config.yaml
num_hidden_layers: 9
hidden_size: 128
num_attention_heads: 4
num_key_value_heads: 1
head_dim: 32
intermediate_size: 512
vocab_size: 3479
hidden_act: "gelu"
norm: "layernorm"
norm_place: "pre"
norm_eps: 1e-05
positions: "rope"
rope_theta: 1000000.0
rope_fraction: 1.0
qk_norm: false
attn_scale: 0.177
bias: "none"
tie_word_embeddings: true
parallel_block: false
extras: ["capped logits"]
init: "uniform"
init_std_qkv: 0.0466
init_std_o: 0.0
init_std_up: 0.0466
init_std_down: 0.0
optimizer: "soap_variant"
learning_rate: 0.00483
beta1: 0.95
beta2: 0.98
weight_decay: 0.049
lr_head: 0.0134
warmup_steps: 200
schedule: "wsd"
decay_fraction: 0.738
decay_shape: "linear"
final_lr_fraction: 0.0
batch_tokens: 32768
max_seq_len: 256
doc_mask: false
train_tokens: 101100000
max_steps: 3086
dataset: "wikipedia_en"
Each number is 128 + 32 x the weight over the matrix's rms, rounded and kept within 0 to 255. Layers, rows and columns count from 0. Numbers have three digits each.

# layer 5 MLP down (transposed), 512x128, rms 0.125, rows 396-450, columns 0-127
154116143174109158123176095066162138082118138123093159108125106115139107108123141133137118132105131158138116123137086135148129078056132146128175142143128120199137081120087094118060109150137145165132143103114156140133161200092092134082140142117155167135127104167104110120105071154127159081134092145157182130148111131126132173135161072188147141126091079178064098180137078147164065099126
063103167108129149102090124199125148158087159142107118167064106146130177123104122173132148209126118159036183166131125115158166162052119150089116066213106138194095109152199149135094127143118115135172164089128166129094152117141126149156104118144120179124066157145144096141148158136197122209186092118145101082131165122116126130159114137133178159179132147162157105153133123162142114131169
169099104138092094094099125140112137142082116116096195104159086155169138102153169103059125096165156123150150058182134118075132072089140170131100134160166167159124144104139110089134132140151154133160137178155123116144113094169081109072166133069173124057147179131135095120172120051068113121129085110160155120090185110122174119137070068134122125096148108128137124085142114121163070114095
158214135143059140131126092102091140139107127129126194087117145123144137166182155095142109056122171136038165101126131092108161150124132111136122063143102118163173183204158131126106100115077111128099109126103058119185142152090119143146138164160080118133136076144152142121141198134150176123130136137109189075150174154175117178198144137146165114105120181064129143125091176159196125151090
141142089065094167127176109113143138144104157092165181114134142129154150121054120103122112141128108111072100149149088154118129127098088156056135086129122147154070065140101075147153097087067158098122105131085156121175134094153058166126099205171148106174109153162130143073134147127115116092123130129185104163141086125152094099152127128140079107147132162138080175139109096186174105155137
139144191115119113118083076148113158223155093122116140162150134123150056152107114220153128156188167154177116135103096161076112134099083076103091204090123192122115085152119110155067154087118107194100100146138144083128123161150123133136117162120039139141073134147146114123081084110098145081109137171180153153184113114141195191124127118178123090181157102087180103133150116146113125113080
091119082140136094086123094106079101120166142131102194061137104110126143102128140088105184094124104158123167144125127099168143060126139082091131022194153146159175151157095110114201149080144071130126120136088109209043171128123103154174132191141154130221083125087240086151081120137164148106139126120114076223173145101105143163070153102088112168187081147152115083101129123102195068094118
115049086072132148113135086095183136171112165129150111200143151144171157063193093086150108193167173157151188143090157097111158075120107118111134169139158098188090091102176102120160120108133101103146160204095160163130110147110190113106129127093105176145098154094085104113127139098138176162130166057130175190115103195028129109134148105138134131143108077138137132120139074137131146072148
090105140175099132074135123124131146099102174095200106082085126149127124101150121146123136144153109138097158136128144146158153107148120149137119108255111095146105116154153154137110152145113167114115112160147135135130121151153144160121129104156153097108067126176132121109107108122172103113115122129088133148105107123191116159169108124125115119150072134109134129131120123126095134078126
084083069065109168124078132093160108156122113122100146093135112160072100089202174094087165123167130149151107152092123154149087165122195162111194130172097143177130128077172125148201166187129190108203077145089197161136143187103115128143109123126164156093134047111113178129119146152035119119139134145128141112091060043126102142118153113096079120149121088111098144176207122151196062119133
108157104111105095071082206092156145210096092151127145121129111166156077175159148118175188101083159111092147107201160125128147104169114121126158070140172105108104151163095115101125121025116062104054121149125147120183068101111065160125182081155152147135117098118106134133083171090192143129114122077104088164128113126147129137118127091108092187060118129107198101119137128153147143171145
097120159126125153145149135126145146122131113112127075136097131129045099140094173140174126144145197149092119115105123125143145140125102091159138106141108163142090114147072137131133110119112096139118063144158080106160105191207114130130131110120109155139126102136063098080152150127164139148114125110110170169162142130144110089160086147101095214130102136119111097154092099140082094083169
122194115127089082127123114066127144116163161111120150154161184123160187149123158077149158126127195109144111112166161201077120079137178133139153115087093191079128166160135154099182155118138133126084093129193112138087123108153119155138109124084147068147131144127087106144121038100099165134143154153139199141127152156152118156102112162122156136132131117153130078118102190070099093147103
097142096174080092135139064130142136155132072108101161174133199121162128173152167165140113123085103124158164129105114125137147144129147131129112156089157157172098086143135132128158144082146114141122141121123160153110106146094143133143119130100108189125124101095173114194080155107139113131099131156076121132070069118153154065113148078140136159121133071132150127126092132088131143151119
168119124173108132136166109130108139135151122141149178135191090131182128134167164127132139152118085054103102133168146134120130140107124121130104165133155099169158148204106108138140102121173124130115184117157146112081095090117124156103144187146131138104109138174125149072084124118088098143059069165098109114141124075083139152117151170075131118176146081139123173133114167101136126090099
118175137174132097170148117167203115108091105100150126133122157138157090149092174114106132165137124175150093160154116098171131141172097143107130206108159105179170081100132121122056111095155170147120151104187122125116096054134083097111136108093110110074173070144136105094117138140170159097094164122071188130135108153095117055196114139130109099099089201133105101150181112189169140105056
194146063127137116177181113138064103144163155132122174163114120148105086129125153073148192123130090133146141109126092149118159110078129160182065153132144110113130148107101129138130131133119109147139142123117122160188108104141123136102176137115105132131148109148191133127089141113104136125109147109125114138110155133117079127109090149099137069149083131168153149113136101142111147086099
144156185136050058114105120087133172157126192069114116150158069090194101148084172133182137129097116165150121101147114060092173108132121140073124137100160087141113075063128161170157118126132135170124107140159107093197118137101150167034158177072117128127094159081150129117150153160116132126112145113179120131072095126180142112095111079127117098169177091135138087143142152109150120144111
161139052223064094141087124110135096121151150121137142139193152122153148091143157155143109133177178077121135174129127088206067102088165157107174121130094094131127168125145178159119152040142082126113157092158216145100181102129142124058147181079161058099120119090141130142133093130135122149156144079124123092131164149102151113141134076114095132109108126120110182061138150138110129097094
130120181125140170130127125134135098108162170153197091119101151129139096114127118099135108130183124046085114143101149138127126157134126104141118156177099142116101145209143196113146095202118169117101135128116031122068168138139124122126145068124082101144155107122159081112121112166146156187142121120128108115124131150094130158067143096132122136137084150145148156138090097056147090172159
142148106106145123120132091042122121129172042095172154127156219153087116075140202148115159112161088127175101081111152133142131110098130131080184123190136160135138124089097158136152136095166140123111089154127107141077064101128151114126063152094125119106138062123143156104104115160129161126096140177157127140148141098124136131123176105108074136191160169119088126143127144123192134106114
130130175169067131124094128130123116180167175127127155107094084124112118181090110086122112122138142104124118184083145099088141145104061162120169132179126136097119079088063120133159112099152142190084106126094146121098115114164151167125140117155141113088180108171133163137087170164088173121124155078092126143143091110146084094148126118109138161087115145119113185133108128122116113204126
110125122152168137091165129063139089170134131085104116119073107169126118087127117144099141147149165151127093156158156107200105091098165160169125114139124133082142146106111095114089099122141116127126120182135147137114062118063132184165050154102150157188195113137104095137163146125183097166155111089113202059119139174125136161071140151164209131112150037131103157114080116120101152079118
102136079152112110113142113085167130118124158078163138097119138079138151037179141085137165092171114173130129136153049083138098142107104168103142102077151139142081114155090113086132122133186206116120120154117124092123172145131130114150173159110180146119104199119132118101095113117181096162067149193086147167123136086155047156149123099191165156123132120132113122100151073191113126067115
092126121141142127108088137158148121081084136142133156155114148112121156181123136096158095118161106114073131102122159138118134121163187168098110141120153117096143171074121115120113104109109142145146098143139181154117082172193195097077131096163186140113123071135145075150138200164062125124105057150119109063127105129168071150175118135073129117127123164118151136111157130079147102142151
166147151093120181180118116164110165135120092142172112090142200143185171132150095120111146162102133147064157128141104146124098155131091077121095111214139096187138156106094115116128117116129123150076180102115097178123105140075122134153065112154156121113094152125130122132158090133160133117084149043128088120153081119093153148155130095109123148114144059105067164183124130112126089103172
128147113153067195152100101143144132128080131117075184101143148132128125160183152109076138095143122134133121108104114180098163119120077182142075090141101124124195152131117117097151143167119140166149120177065080154141140116179085143114137097152154115142076127170146065198153046105118120094152065174157131142163104097081138135145137142144120134129095213070012125142147150107114140124144
114135137132092129102179137134076137090176122113125168145126151091125088176079133153165139096157159167106134126097120106118160119125130059095073142128161108174118143061166170088070107082114152159094097114094178132141115180089154202154138087157144062140154137170140078087127197165098157110110100130133141079080139097117152121113151130113133080197161113132159123159105148104106084115104
113127148211122108144105145164159015156087160115136111148082206133088199112176105123117111165142180107159105128161120126161104132164137137126147162130090116120134185113148118110098052136150086144148156113140076106107170113131132099078125177114166136129139127129062144154125131107065136112128099183141149179145161127112080086090146165078160132094120150128134145076082119149056125077104
125128195104135122069169152144104136173179163188141168172090145163112097148113156101118119147118127117132151153147148128161099185132133122119088205099155121121181125141106128143108103138118184103079125158135095142106143146143137154108146117115074060100155078098102137143088167161134118155089164146130126064141152150195163156109144173123149090163144107159099100119098141134149111157166
149173177143119109104102174144154138193071160161123111175175186113156094083121181109155122115149082149145162157102097124103116156143121108128104095132128148088152063110087123106145176168174068156091140132202048086089092146132121108135126141046123180100120144149146125084145076061147155077201099163124146128127105114048129128089154102103126173138106150093130188068138104113120130200101
149078160117067107111088092089142137176151150127113087168121123125153220123121113104099057138204084132091096061119161175164130105134076115142146128155117133157164069131169135115178159160132129128141122139114185095148094157128090107108108097091082150155104182071157097148198127155149084089150141140147073115070093112184100127151125102103079146173139116117145078126165124114146080087101
107103068170098158202121081175138146120058152077112114083143167109117149130164150124171148147099114105058118145134120061098092086160161137137114148176097173126140110169148152127117107094143080134108122065180158117142139166115121081065179128142167102128138143134112134152110154102116137157074175105074141099122082136132112111104172095098117128074087148101055095119140139138093152185141
117092144143137216081127080130098073174117145146122109074160152179090136098095146074160116138145244095138092135125165151139195107091100129119163105073137122083127143086129109125095104164065134175105169134129086160091117113149089161115134139113104094118125098089103109082125091105125079222141111126217147151178132094134105130138106122159089132100184150141144112158108118139160130121175
131121114165131142094125127085169125088062094118076109132112149168174187153076168153092117149152117180143176100121161132168098085141123082082129108129187071078122093096099154116091139134167162142186118107152117175182122215104149113163054131135100229142138165168135184176042122098132115152060179121120146115074107137139123083130158159160176115122126170107143121113160212147154139106183
147170113075100159115122162079102169056082115098104111174148147080082121141117129156100107100102162124157192122095150106134131122085161103077147091137134121085122112151078155170105134033165092127129100093089126082126147130112145181109113131127134127112090112146116153139116149167101132124083127100119098123126080186070131087087135108114127136102156147127167172079107163082129151146124
083102165143113203139154098135122124148158106112091168178116129101054110127115201163108150128150138090098137097114095141164096091137165187120122184173139119110217115197084126147157114114103099123183136126171130124154177113167097111144120109083162186160143104149071098115121167142125154098185107112108098121118095157117214063116176098156176082170120127144092145150078121129153161124162
086118178101122148123137096114052135149132141137093104115110125148146113150112137125132156153117115176166165144158092149141076060155132168086071071162164176145152069107110082165103137098085148121135109149145110084171185051149134163112103173110065192131138161103130145129139156121132166111105162175120111134083142160113182108110174137170143176081095163095166136158077099172117126092164
136067123155102120073178137108077175157073157125125107079152083135187082155125171189112164109164080101139159137088108139187137112135132078109129129113157161077099127117156132116147117114118136110119157182175117100183106109136120143164136143075156129143124107121143134094148114128113096214129110154153065124116109165097134124157101081193099113127132097160122084168162137114130089112149
155113127144049093113098139203109152157170165095112195071155066126097131079102135050169159116133135156113140049149191134121112128135135193100149126072104108134099095106093147134145119161140132129150142182065102129233181164144182111110102087146128167092123125129135095115176142058161148078118100154092090140106179094198078153114171135077180083150121157154137124180133120103104118099108
180107142105127095111134136166144134152071103116092146155111136125101112112179106133096079144113199136127157105131181106108127137129093110107163153225170082079150179158135136131138143152135135149137145123174100127089155088111136139176088165101142118118171093109094122169134149119131106122075174118130108114122100210165189120115181126114150137140078139157160158123116175186078120131122
104077099145140120088067166135091101212144165122091099123192094081134088169130159147081091081097141099114149082137107071178107091062156161113135148124145100120089151146194059121177109156128100115175157105082111047142106150072135117158106124184073123149125116122095138118095141090077065140213146089112131139090126094137130129187147104123149116143201099097105153167090161111115105116196
160115140127139133138085161126118085157099158123143202131133120110150133129184155096155121095195136086101113185147122104182114098124075109081200098156139163148144079138130111138140123106152139190118159102103147152084161168076128136131095127138149153170128138119100138079072065158103060118094137182166096066093089072121152148166100084118150108069090112069122144163157160166087133131133
149114101153095143151157131114146135115187158117144098153119086153130128126138107121204167172059125124104137098154092084150126085105063167109141138115163127178094112087138124108125146044198080194100148132138150120189094130154117151155105110155093169162165116158079141161139126165132087116078103069158135125065133089117111134162097105136126168153139118088155140122070115101142150225144
103164099111112149127152197119099102144108149142127125107074119183104097142116142121148179082095131102114196100095119143126106174097159141140164162185148106133090109130110161124116083156137109145137127165140131139077161180122158135150184147162118130098130128134108107169092104151103118097154135119146106176093139142167124153112135071147144102103187165141113133115091105103135138140133
138069112163120134125147139178085138111130160116185150112135162125131112113117086151128104123102144118129164101185087128160094101090125144062151132150130081120145128086150132046110092161072120159076200122135160107144112124109122142127083120149119082154135068143128104082142115101174118102209066131151106142131060183132094112170069123105127157159157131190101096186158136155143136144146
111116122117120117147117130124112102181121112123198166116154137129089092133098112127148092078167083126139118085134154129139142160071182101100131083149132159123155079149140095112119123118083111116103122128117165159050130129147148128153172116113162109131108100110145091118110117061119116173183162123125110129124170098135146157093129110130132167125163122093123139161052123124145131138127
101127136122134094174072139172201090130080145103117159125144141148119109078124144059159090123138127121117136122108102130109124121088182203145128108209111187139149079136116048123140121104115130141093140129111152148110147130116060120144158137144067135153140127160208170101146151101121204156091133114102141146146040175098153158107078173104124096133128131153088158135125125164150109100071
089120117146091117182082150138144116115114148116135164141134116138085107117135090069146083065103158122160063136109130102095178115102122141139146165139093147130102131165101146076146126152101132123109113061134107118167182135085097059098142166082133102090106107159110138171135095142098150124098098103143130133149120133133048088145141130180118157112129071125107114147145175128136151099106
043095106165152164135208167173121080172122155100118133206172154112097156152101125132075165163135240126151112102097131145144119078156138136167094158150094121135124164176097165149107115194138112121177192089127150067071138114111115165166094141049183162104180157172087149159220109173125202172180144072135109158089127116112138140104094151049142145119143141165143132102099126098135119056108
179112111135171119130137130149137121185136164118145079165028196117158121102141144114067116090115150095075133124122158103119123102102075141119124115113138130137073097137178127104135078173077099078140081126144095118155132129172165026099154118153135177141078146104177140126150139102113121106102160157137088104115118145201137132123122110112101082139118157149114142204088120157112117155146
106108123163097107125175156180250174143211117093078105158135028140144155110115136141057123143025195110133088075147149132159122133103146088091042067028117156131113127120153130193149092108141115136140151179105137081123150158176110118082101068085074107129141149130170087098132166127159108157120152136116112068103151083165152097136064094117153067187142115121114163142106109115134065173105
148152116124150084133122154154085113093093174127168129109162120106102115138181132112161093138117128104113097153160095100116135135203136093119159120129126131181123115188142163128063090181103091107123171171088114157217163106170130127101127114139108113111103091133175147104192206158107116101111093120111144153086184129191123165078141154112153098171078149167175114104066126154133112128087
164145144117126164119101068148163100107161127099138146135134143118169101194143131132110133136095171131117081118143160132147158120173123082081138100058184105083134109140143051103149103094074111121106149094130099133117102157063156149106138127124104131108123142141127051141086148152203120137176173113129068112130083102107076089124171128122110077082146151141131108120113124155165092142122
136157110110114094166096106082115123068176173082125127133155136130081134132121104103110145093139131115137098129141121147151117172124115114074104109142185118119071036092108065160181087160221146181138112193129151110132142177118077104100200146124170054097173143107107125067105121127122188123109170175130083095106135122145101061088118107111159097139066167082147119167118148201100091169217
# layer 5 MLP up, 512x128, rms 0.134, rows 397-450, columns 0-127
094115142160166142154112140135099201124086163210114106170096116127145177107095055099110174100104075136105113144064116122071089161114082186150162143150175170121103184139146066096101143080136176150156149133098218112085129100061144081183179072054141127152071213098062107172165054093120086100190079133122116158152131120121175094172171149128143160187139077116132115123132138063100162120136
064149139123124112232101173101182103143130097172191112083119103141087144168116094123187125087078108104124091218101061127121123135205140119084169133066171096154155108140114108105148175108137097121086129159166033191104090143196173162110140117100167061140133142137137112154187060134141172117159105128090099127146101121147120061132122103143128163112211119086116107137093144153098161147132
161142161127114165164075110123095128157093176151133156164103145145043114143159144164109154176100135130121097155177100120170106085135176151131043105117151138089145110149086129129089099170183104067133110120119119130105129195122098140098122130160098125155127090083191178101073140165086096129146152140052142094124122168089122114176079131167126148179180137093122123114091176124157115145179
124123162152146158162154151114176114072154073103103150140180165165074112130101171199100145106116145174112112089161109113134113154095170138149145063170147142119142073040165138079103135158094056122116097107149116124116152134187173180149110131109124117125144187128208117153119102120121146121094113115156134102146140119146151160085106140124106124137097116123087084082125114091112149130130
135116105132130095153101128130096133118114141108065127171193104141121150099115147067115127142146160118154181132085139089125090094146143153148071069183170078153192134116124132073140105101105171163175149158106102128120197092068126187141155110162170123167184117130137136094149140129176114158070091151113063166136100104073083151133100139083114155148138157159108126091140167138194080124136
144091100108076183188152057119138156079112121106117183148159106151119092125086114119091133148151103128132248113109147075127093082142111191139080115146093110139141149139053106096096123121124122194179160208121108144124129112156140106157165145095152112144119108111230085135111075180156186145146142087072089193214038093139128155128167098128107077190117135081110177208143142134080102133148
078050167126131136083116100135094119062095150135135106148090141102154076159088139116160190062112094133133059084121154111169162180117108119123096079086109108144127099147102084179134139144153118154131150150077152175139087121080098156157127117114136149146069137104106168136113085113097141158138086121141201172170189106143180136099212168085141153125172080158091142127120186055219101161143
088155104088193103169104105122134087138178117140161146090158086103118121127081155137097143090111109121080153118173145137117097176111171124127176070060141096100098127088088055157175126074122100181125122202052141132038121156132063171089069179088169178147218095127129120154118136146144146135057144152167126151179150139118166045129105096092137137146176154057118194178182151143183062089144
159084077100138133157158119199145082111121102165102128101174134179146173078186099165133147121123130198179201110094110129123158104160143119193048166141176126140103097122131025090160128142144113167108087090065109144159172099107095168183167194113112152204201071124116086179158139115166100130087089105085106093056111132112118126191160144085153123147065114132096120119141135073103164047092
115124138091119117143021134138137128119144127153146118068101194154134138138140122085160151185090094123120135136094091081104252146169098167178083106084170113073111169130101094106103142075097065113111180147101130164142137121088070140136136169204145146088103094122184151134116148049145090124166138076160189132125140155117150030082100120107087140152080118152090139078061170165115224165126
123120088157132195144092162146127069147126126122080167147194079164142161125161174128166136074103083130137125128129151190170088178110124122100144173139136126121117108116156078143130118101076138094100171135126078126128174089116097129150137191084127074132053107091124124153110156100087125137066071046167157120206119108133156101142114104064177115099154110138140144146132168113122140164084
164064159139156158094138117190080140162117096099129152135107134195167145074125155141199065111123082158120103147103154138139140175126110099140117097127135088121181141154182138178071140099127137167135147169066132151199101117139091095141124118156117145149143121066115127146120152119068129158154134162160129122090143115134156070152122105079133123152109137096172143094134058145150148078176
142105152172128117155098100151106145136166146114150122148125129122169159148149128126119119192189111126121085116174112112115145123133141117095140150107108111078164108117127131132147092166127103126137092176127132134110150112173116147163114091076148074135102167145070154054120105133168186122204102123169099118173142105128100105109075157152142113162125154107115154132095115146093115104149
157127132108111110149100118135103101157116112158143124171140150099093099100106127143217119070128161183153145083084106100123100128146170124120104098180083115138134139124123157063111164121124124112138117146096059100171141139113118122136114130126169103095146140115130115197115134161130127177104132114135149109152074115118137119182173158173126119108065097116199071126140137166151153138098
183078099133124110109166106129123067104116111133115033168137163143111040124119100113181117087152159073195150164157124113124120091117081115045161150195096074134114113111134114116122181115136166158156139124125091150088144144158164087164168144145128145162133159085098162079148169139117071096147044152138157098105138075092141144160135111125107123148121135140190065105104118090128071123183
087091123190186098109206178098158118090090112133090160099099140123137161136113101131106147137134138129112125149143159100095098133168141173142132121152061163158156084113143120186070124155167175119148135127146136160073162129139100120127076112146167111093139109097092148046109079124143145172120088171114171082150146089187126130175184115164101126058172090142080068161138161140152140208194
126130127114156073134165102107171143114170111120039142182128221117154165125097054100182057128077116141160105151074160154095140143128027166125130174161144137168150115106109144098158118100139165170080147119083084158110118204129121127161193154112087072081130134144137143162161127138208118151090137152147160136120092071153178096076117122149098105117193130179120121112131139101135130163126
126027132136146090170165136142098108120132159168110192124156130107134136112156060118123182158125099162089121160175173100125121146089048051118150141090201125103149099114156185127098075090107139169132143110069170085087134161131126098140139119091069095087203129143186139091122061140132172147137120121143175116104134124174120131150085155114108070149100127148075146118180143151152109139149
101174074099133122125109151116112113147083184151114152167133077056131127132140103092120212141105138179113152103137111136124087121135083157114098144150120189090138098115143116209058156166098138157162139099130172095173098121159115156102139121160168108147193152151104090131107069146118118107131101075109131150156084118172110138119121152132137059167112096122161069116155112111058160119097
147140140112158160167101130173137138171159131182107090109161066087124207119153151110126134174111136111129074109178103153146140115162143112143156166094132076084129165111109080146152090215159167098117194148115085111146105105049101163067189185128135148167175115137153175100118155133103113090105040142161121122120118087106121099109053153116151102108132110093096196092138099101163153123141
132105161106139114040114132122116122151146088092115116121133109152108174141110123198120142166055136132137163097099151096128132101181137138086100084124152106073129184156095105104151134157151141162165164114139161180159131096094113115136092110136109112144129133110138114083170111112118123156115140172129139134167144134204124131134095092134151098156082123141136088161126088168120167102109
194098118153099172193166139122122151089087103108156140082157180120150141139090115174129120098099124151166141147098083142143130116133094077058123152105091162107116131157171087150125169096104164153149155141059131045117154107098130064184121113130175111085157146161052109150143160126093157139147176121143117157120110122107141094127115078117101155222160149157168132135116098130173175080181
147117088093133131064157124126142124119121236116154088131128090148152146088157100083181119183097142112127144164092065103113128171169114174140114109168206144134097175159065136088170165150144122122124137132148164149135122163197139125161105092154095096154128129074174126190107083093103077193132156121052209096089103122165106158065093123140121169148109143146145101175150099158125191143111
102130103148095112130156149141125096117113150089108148117130113209168134102122139167109096116119098150117147089099172137110122112124156111157103173147150120129145156164147134130128164152133151120110144098125138149135150090085129115117198150069090169187090177068124102117083117083175142118160160181116103143135167093163116108064164089124179165137131122096106099090134103171156150145143
136102159137133134155066101139133089129165088104139098181115157128097098128126142123077202152145097134164126114127109082129140133117117103075094103105146121124196127155120097089096141114137107129128128115201124103108071078143063113123093085128140122099166084113123118144107103192124148147080179125108120145116105120123098146040142116082168187145092156137117149151097120175091126150141
150177114093099129181106071074095121150201071148152175143106105123162089058146147163113106203125051131084136155100112078080113172155164128124122102147086121163149186086104090105156077128118081158137109109136081043133116118148115167171149155137174170137142114120166213103139124187141122123152145161100125134117157169145173149158170090116062094130104160115075149138150122157118144098105
074062120105081137146092156132157123105133122137086133156085125184083183098166136173148084078114135089159137153179092104081124138161100159109090099151136136166145151144143107134127183100149150103143134192108141056115172121120098117100151120107178091119095074173142126096104132163128082125148204093137130137139069151073133103135183092146194153119155092155131057176122123126149173110153
044138166090106118170095080119181201090139106132157152096166087120117113138156134135160184106055106126137175112075113131129093133079149098125132172090174139152104134081119148123142141140087117169146127088113125077108148141146133086092109111142200106120124113151159161103148165121134147129099166119149128134133146117170088180152102178175143148167123114128122133141096117147179123170091
138156116139141057177090085133172127097138145084108162115183099149181091153122154159133152079149123188125069095172181109084118124113153158122104105184080108158106094152089146143126159103126147098147115174134127111124089115154111156145115102150165182143078155118105099161152063147115120136172115094114163133098110166152127176138069128147178157141099102138107116143174147134105183090089
104126104198138147020172109149144136028168134056059145133137111150148055144133144163111158104128082144152154182095158158116149068126105118134083067133151161172179144093083107153160075137104096143088120125083223097094124100177138136120109159224149132099158118138129121139105113082131139084158134165158186136127098136156077123144138146073104141153104150163132126064093099097122174100191
122119122096146189147179120129175127134079042103081124170145108162122143077094118120169089119173140110114165125082101145095104094160132145088068126136169136068098125062163150133177147141157088093128181130125159116162236128169103124184158124180176121170182120139147144133118103094137142073194084133188155123091124136122113120167050131081107097136090120114088091119178123103146182111148
114098137158134143138139094120119129088121152098097162212130138162119134131081057146151134169132113140173109153139129132141140171095109062107109091147173178142079089080086083100150124145112154142090136160161133149118153170121083147129196071174100139113049097172140097129103128180163173097154100155147143130131125091194090114071200132150103112133135149151042167074106109147119071127158
089167145107110158163114102116160100171149122136204153198132111124124043132122117205088110101119090122111135182128142139101051121120050104104132129139112138129167080123170174111109183142151201059149117115181096107113092091108121122062143168065170129116167112105140175192102129137113168104111143131093100121136144124132098166149148134105195117154092113115156118082097179113121102124092
127159126154133138110107168105088116075126107059091140089121128218127130092113076095140108124101154116176165104114197093171115134133096181093133170132175172089152122145180120129124159126181185117174109150133117064153095225129114069172116144154123128111123121185118134113088111110170127102163133076100083142082191126123116050132088144101143150089122195162088099121165160120143117121140
159154099134190112112075069121113179092171131174129137104155136172190157106092165070148102172107067098111073105097034133162069162137045130106132112167148200147178087114150120124096100133078087100121157174082111105109181072112130086162152154147141121120151159101128138142151137132150116092141158157135130121148146125184126162133136180077139145122149134110095079090101119131140133157133
114111086101156123122122091139101170129126162150108117074142116153161137127103160134111121125191097094159163092095130121079131093142147171149175119073171142150090143102160081164121136141145083202131144151116091104099114117163141153121171072145147094119126112110132185139132135214106105127134062156093095127127108119126131108121180171198174103101089111095183026105127182118183117074109
072135154129180142123157116151102118184116125134119117184144083179114153090090148081038123153078121151136090116132136190137127114144149134090084146100173083128095130132144143151075137152197126167095148113175170116118122113161116124095105090240093108116129131124114114166126155160131102132158225127165148158119103159168130123100131156131140101116061102141144080123085111105114119095116
140195149080126129110137109113139138088107141100162092096122147148149150083168116075112118113121098107121112152112152178136083131132133191128069164160095126121143135145130097111171114128171164195064068121108186057142134105135096101137134092154086160091168182126102103167122160068106094125122150099090144117108127162126145131076153121093048128155100184158086124097143149109126186142083
099130185113080104162061052109084105155185122174096207124176089107111144126177088114121170112096098060197127159125149128134151144158116169059173108076163113139172136104103137166138138068136208103162139148056129090120136102173160104097176092184137105058129105133149158176138124088071155134098113185097129106163100092116128126135197118108152038104163096131108139204136083108091087154119
056097123114136134125197147141137095119190124111146142123133140105195136141103112127161134132215124182102166148095092107177118117116169114135076132130085122124108087088130090158152133101133163146139118146067184143150060176084174119133115106148154118144091100133193142148142093174076122123139165166117123160116089078092136110120075126163102098098118138124063164188188119085182105135128
132185169135163155100109094123164131068148123107186180142126103108143177082142098107107137131136166127131134085048158156108136133110149158095137142174119096164103141116102112187101111084135098149126148097175142094131126125209123143088079139134136167105098144204132140162104145099152118076108115103165117117110171133110109108062116174135143120104136139150193127160114151100150111184121
157147143173121146160114138097099131081153146104113122128133117088127150142123120115030127109118094120186116187128147126100150151096193136092156139156078152139179150146101180161140083081108127154176110107088202134114175200140153129089134132120102089136087135151161128187173157155123052115157127073093130112098154207082065094123108097156073093139136133210130095122118111099120147133158
143072166149119124120091184138093092100039136096088140133142142113135163058077125144064173163178119173128111157112107109149153077161186161122073056169158121121096091167127145135100109180182160122137075118133125117075170167105135109084183115154128137119144157185090099124126147081140102117179135165098079164204132156168148021110172122130150106116135119135144085190122196065137130066094
161099203145120154105143075138140162108109112104171141114142138123136119100159144166110100167129156168171100058130100092083167112192067146084087123144101110136101105156136117106138159165125176111146124151153183186161106172077116153118117173173119122124086134077149126137174145120128125115113122096130111099158123169149120120125074135116132171072139065128105128129172108194161110127121
117171126101192135157110096133104140086097163121119168086186088139091143150145156114123140171108072140047104179118170152120097127154152106193044117159080138168086179072124099198167104118170097150193124156149110115112083130131109119148096149118164137103151139100129143194140120119105084139052115128124143103122089073135125165152149121172145076146100098089117097106172092109124127133128
159180157073149135138168060156067129136115190175120109125134124138175185083136107167139115128099157173131069098143152189118116143106122130110121162096146125158172147100103148130130098171164092063177110148159091103161096168094116130077185134147111094186146094115147109152132155127148134065118096089117110173132157157067117102128141082126191136121126171146109151142177188121082113072134
112112097093112135172138077131100114172211130210148209106079103120178154147086114079131143129113128116112105185157120144139084155173075123106080144191141058136169118139043096141142094146122168170153177126115099156129040164122124137110139194157159210179160144089118027099089066144197159118086108145196143150191143066091159146118104141157103136146100122145115170079196114111150060103159
115161113068118164149136126146134152189138082101129115081148174125102141084102142153174140165088133126137158109124139068165128129092143186105140099157102103157175130113123092155161108101144121088109194109125186169092104081157139171157076155105136070085126096118137167147129167111164174171182098138120131074153108104149170175174073114145092077158156137072146098083100074103105102119117
120155127157119136055096132082139138142124094144100047186164120193118086090138110115137118097150114105111135151144161193065088126132102124078137154162169077061181104122142120142146136129101118092110130142119158170170129155139124125120164211157140092115131161129182040133070158148163104125139134155124102147126142185155121146094118118136090114154110054116176112180133134126137127141176
146105116121186101127152132125097143152091108159142125152106075117174146120166164155087162173148181138121138133139170192184167135130136106094194100089114169104123151095140157155151090143125145128120082199085094137060106129067140131145122145150167136166096143132124067123121124124091170149093130141118162099047098072147157124089152150153138113139157142116158143113142190064137145087162
120181089148075152145148074172118178179147097110154111115128088118123221112149110159130182152051143137072221133136148140049072108146072136138052103165175157107161133164160140152153143073107028090089147129151144085109098123114133194114103135217123116167124142102156136110098160092132107103116121115167133089137125179051118146133050187131109112126140106148094081118080133095094160168116
077113113161138161127117183155101148152090148165062128131093120182136124124111082199126101124090112165204171115135155144097100126143134107155118099128128082115102189115193126112132168107104138136133125156167157124107153121039084103126166114093153157116105164129171128127157129114120145112150085124165147121131089106124092080131150110096089147146145131137106127117137190167097145096105
157117124186098175132096170081141117148138161070104160101115162125087135109168125137132140097163083128135124083161133134105139131142130167086119116113143086156156160158100173161154139103149106089161081177128134143067066114108105157165102073129137176148093118151076090176159121124119103191118125154146151129115122119171101128126089127134127146187072114070127088136142126095115139098153
179149128079154207125050125115112121195150106089185113057128149060153133074140146136087119159125149072111102180170124129101105130136066083133082088178113086158188127129156127156155097179147191143179113109106131146141088152138152168091159142129157128105075179111156119093169170140093093130150157070102089181143138113084117162106102154106134143095107061119118107040114105135118106141118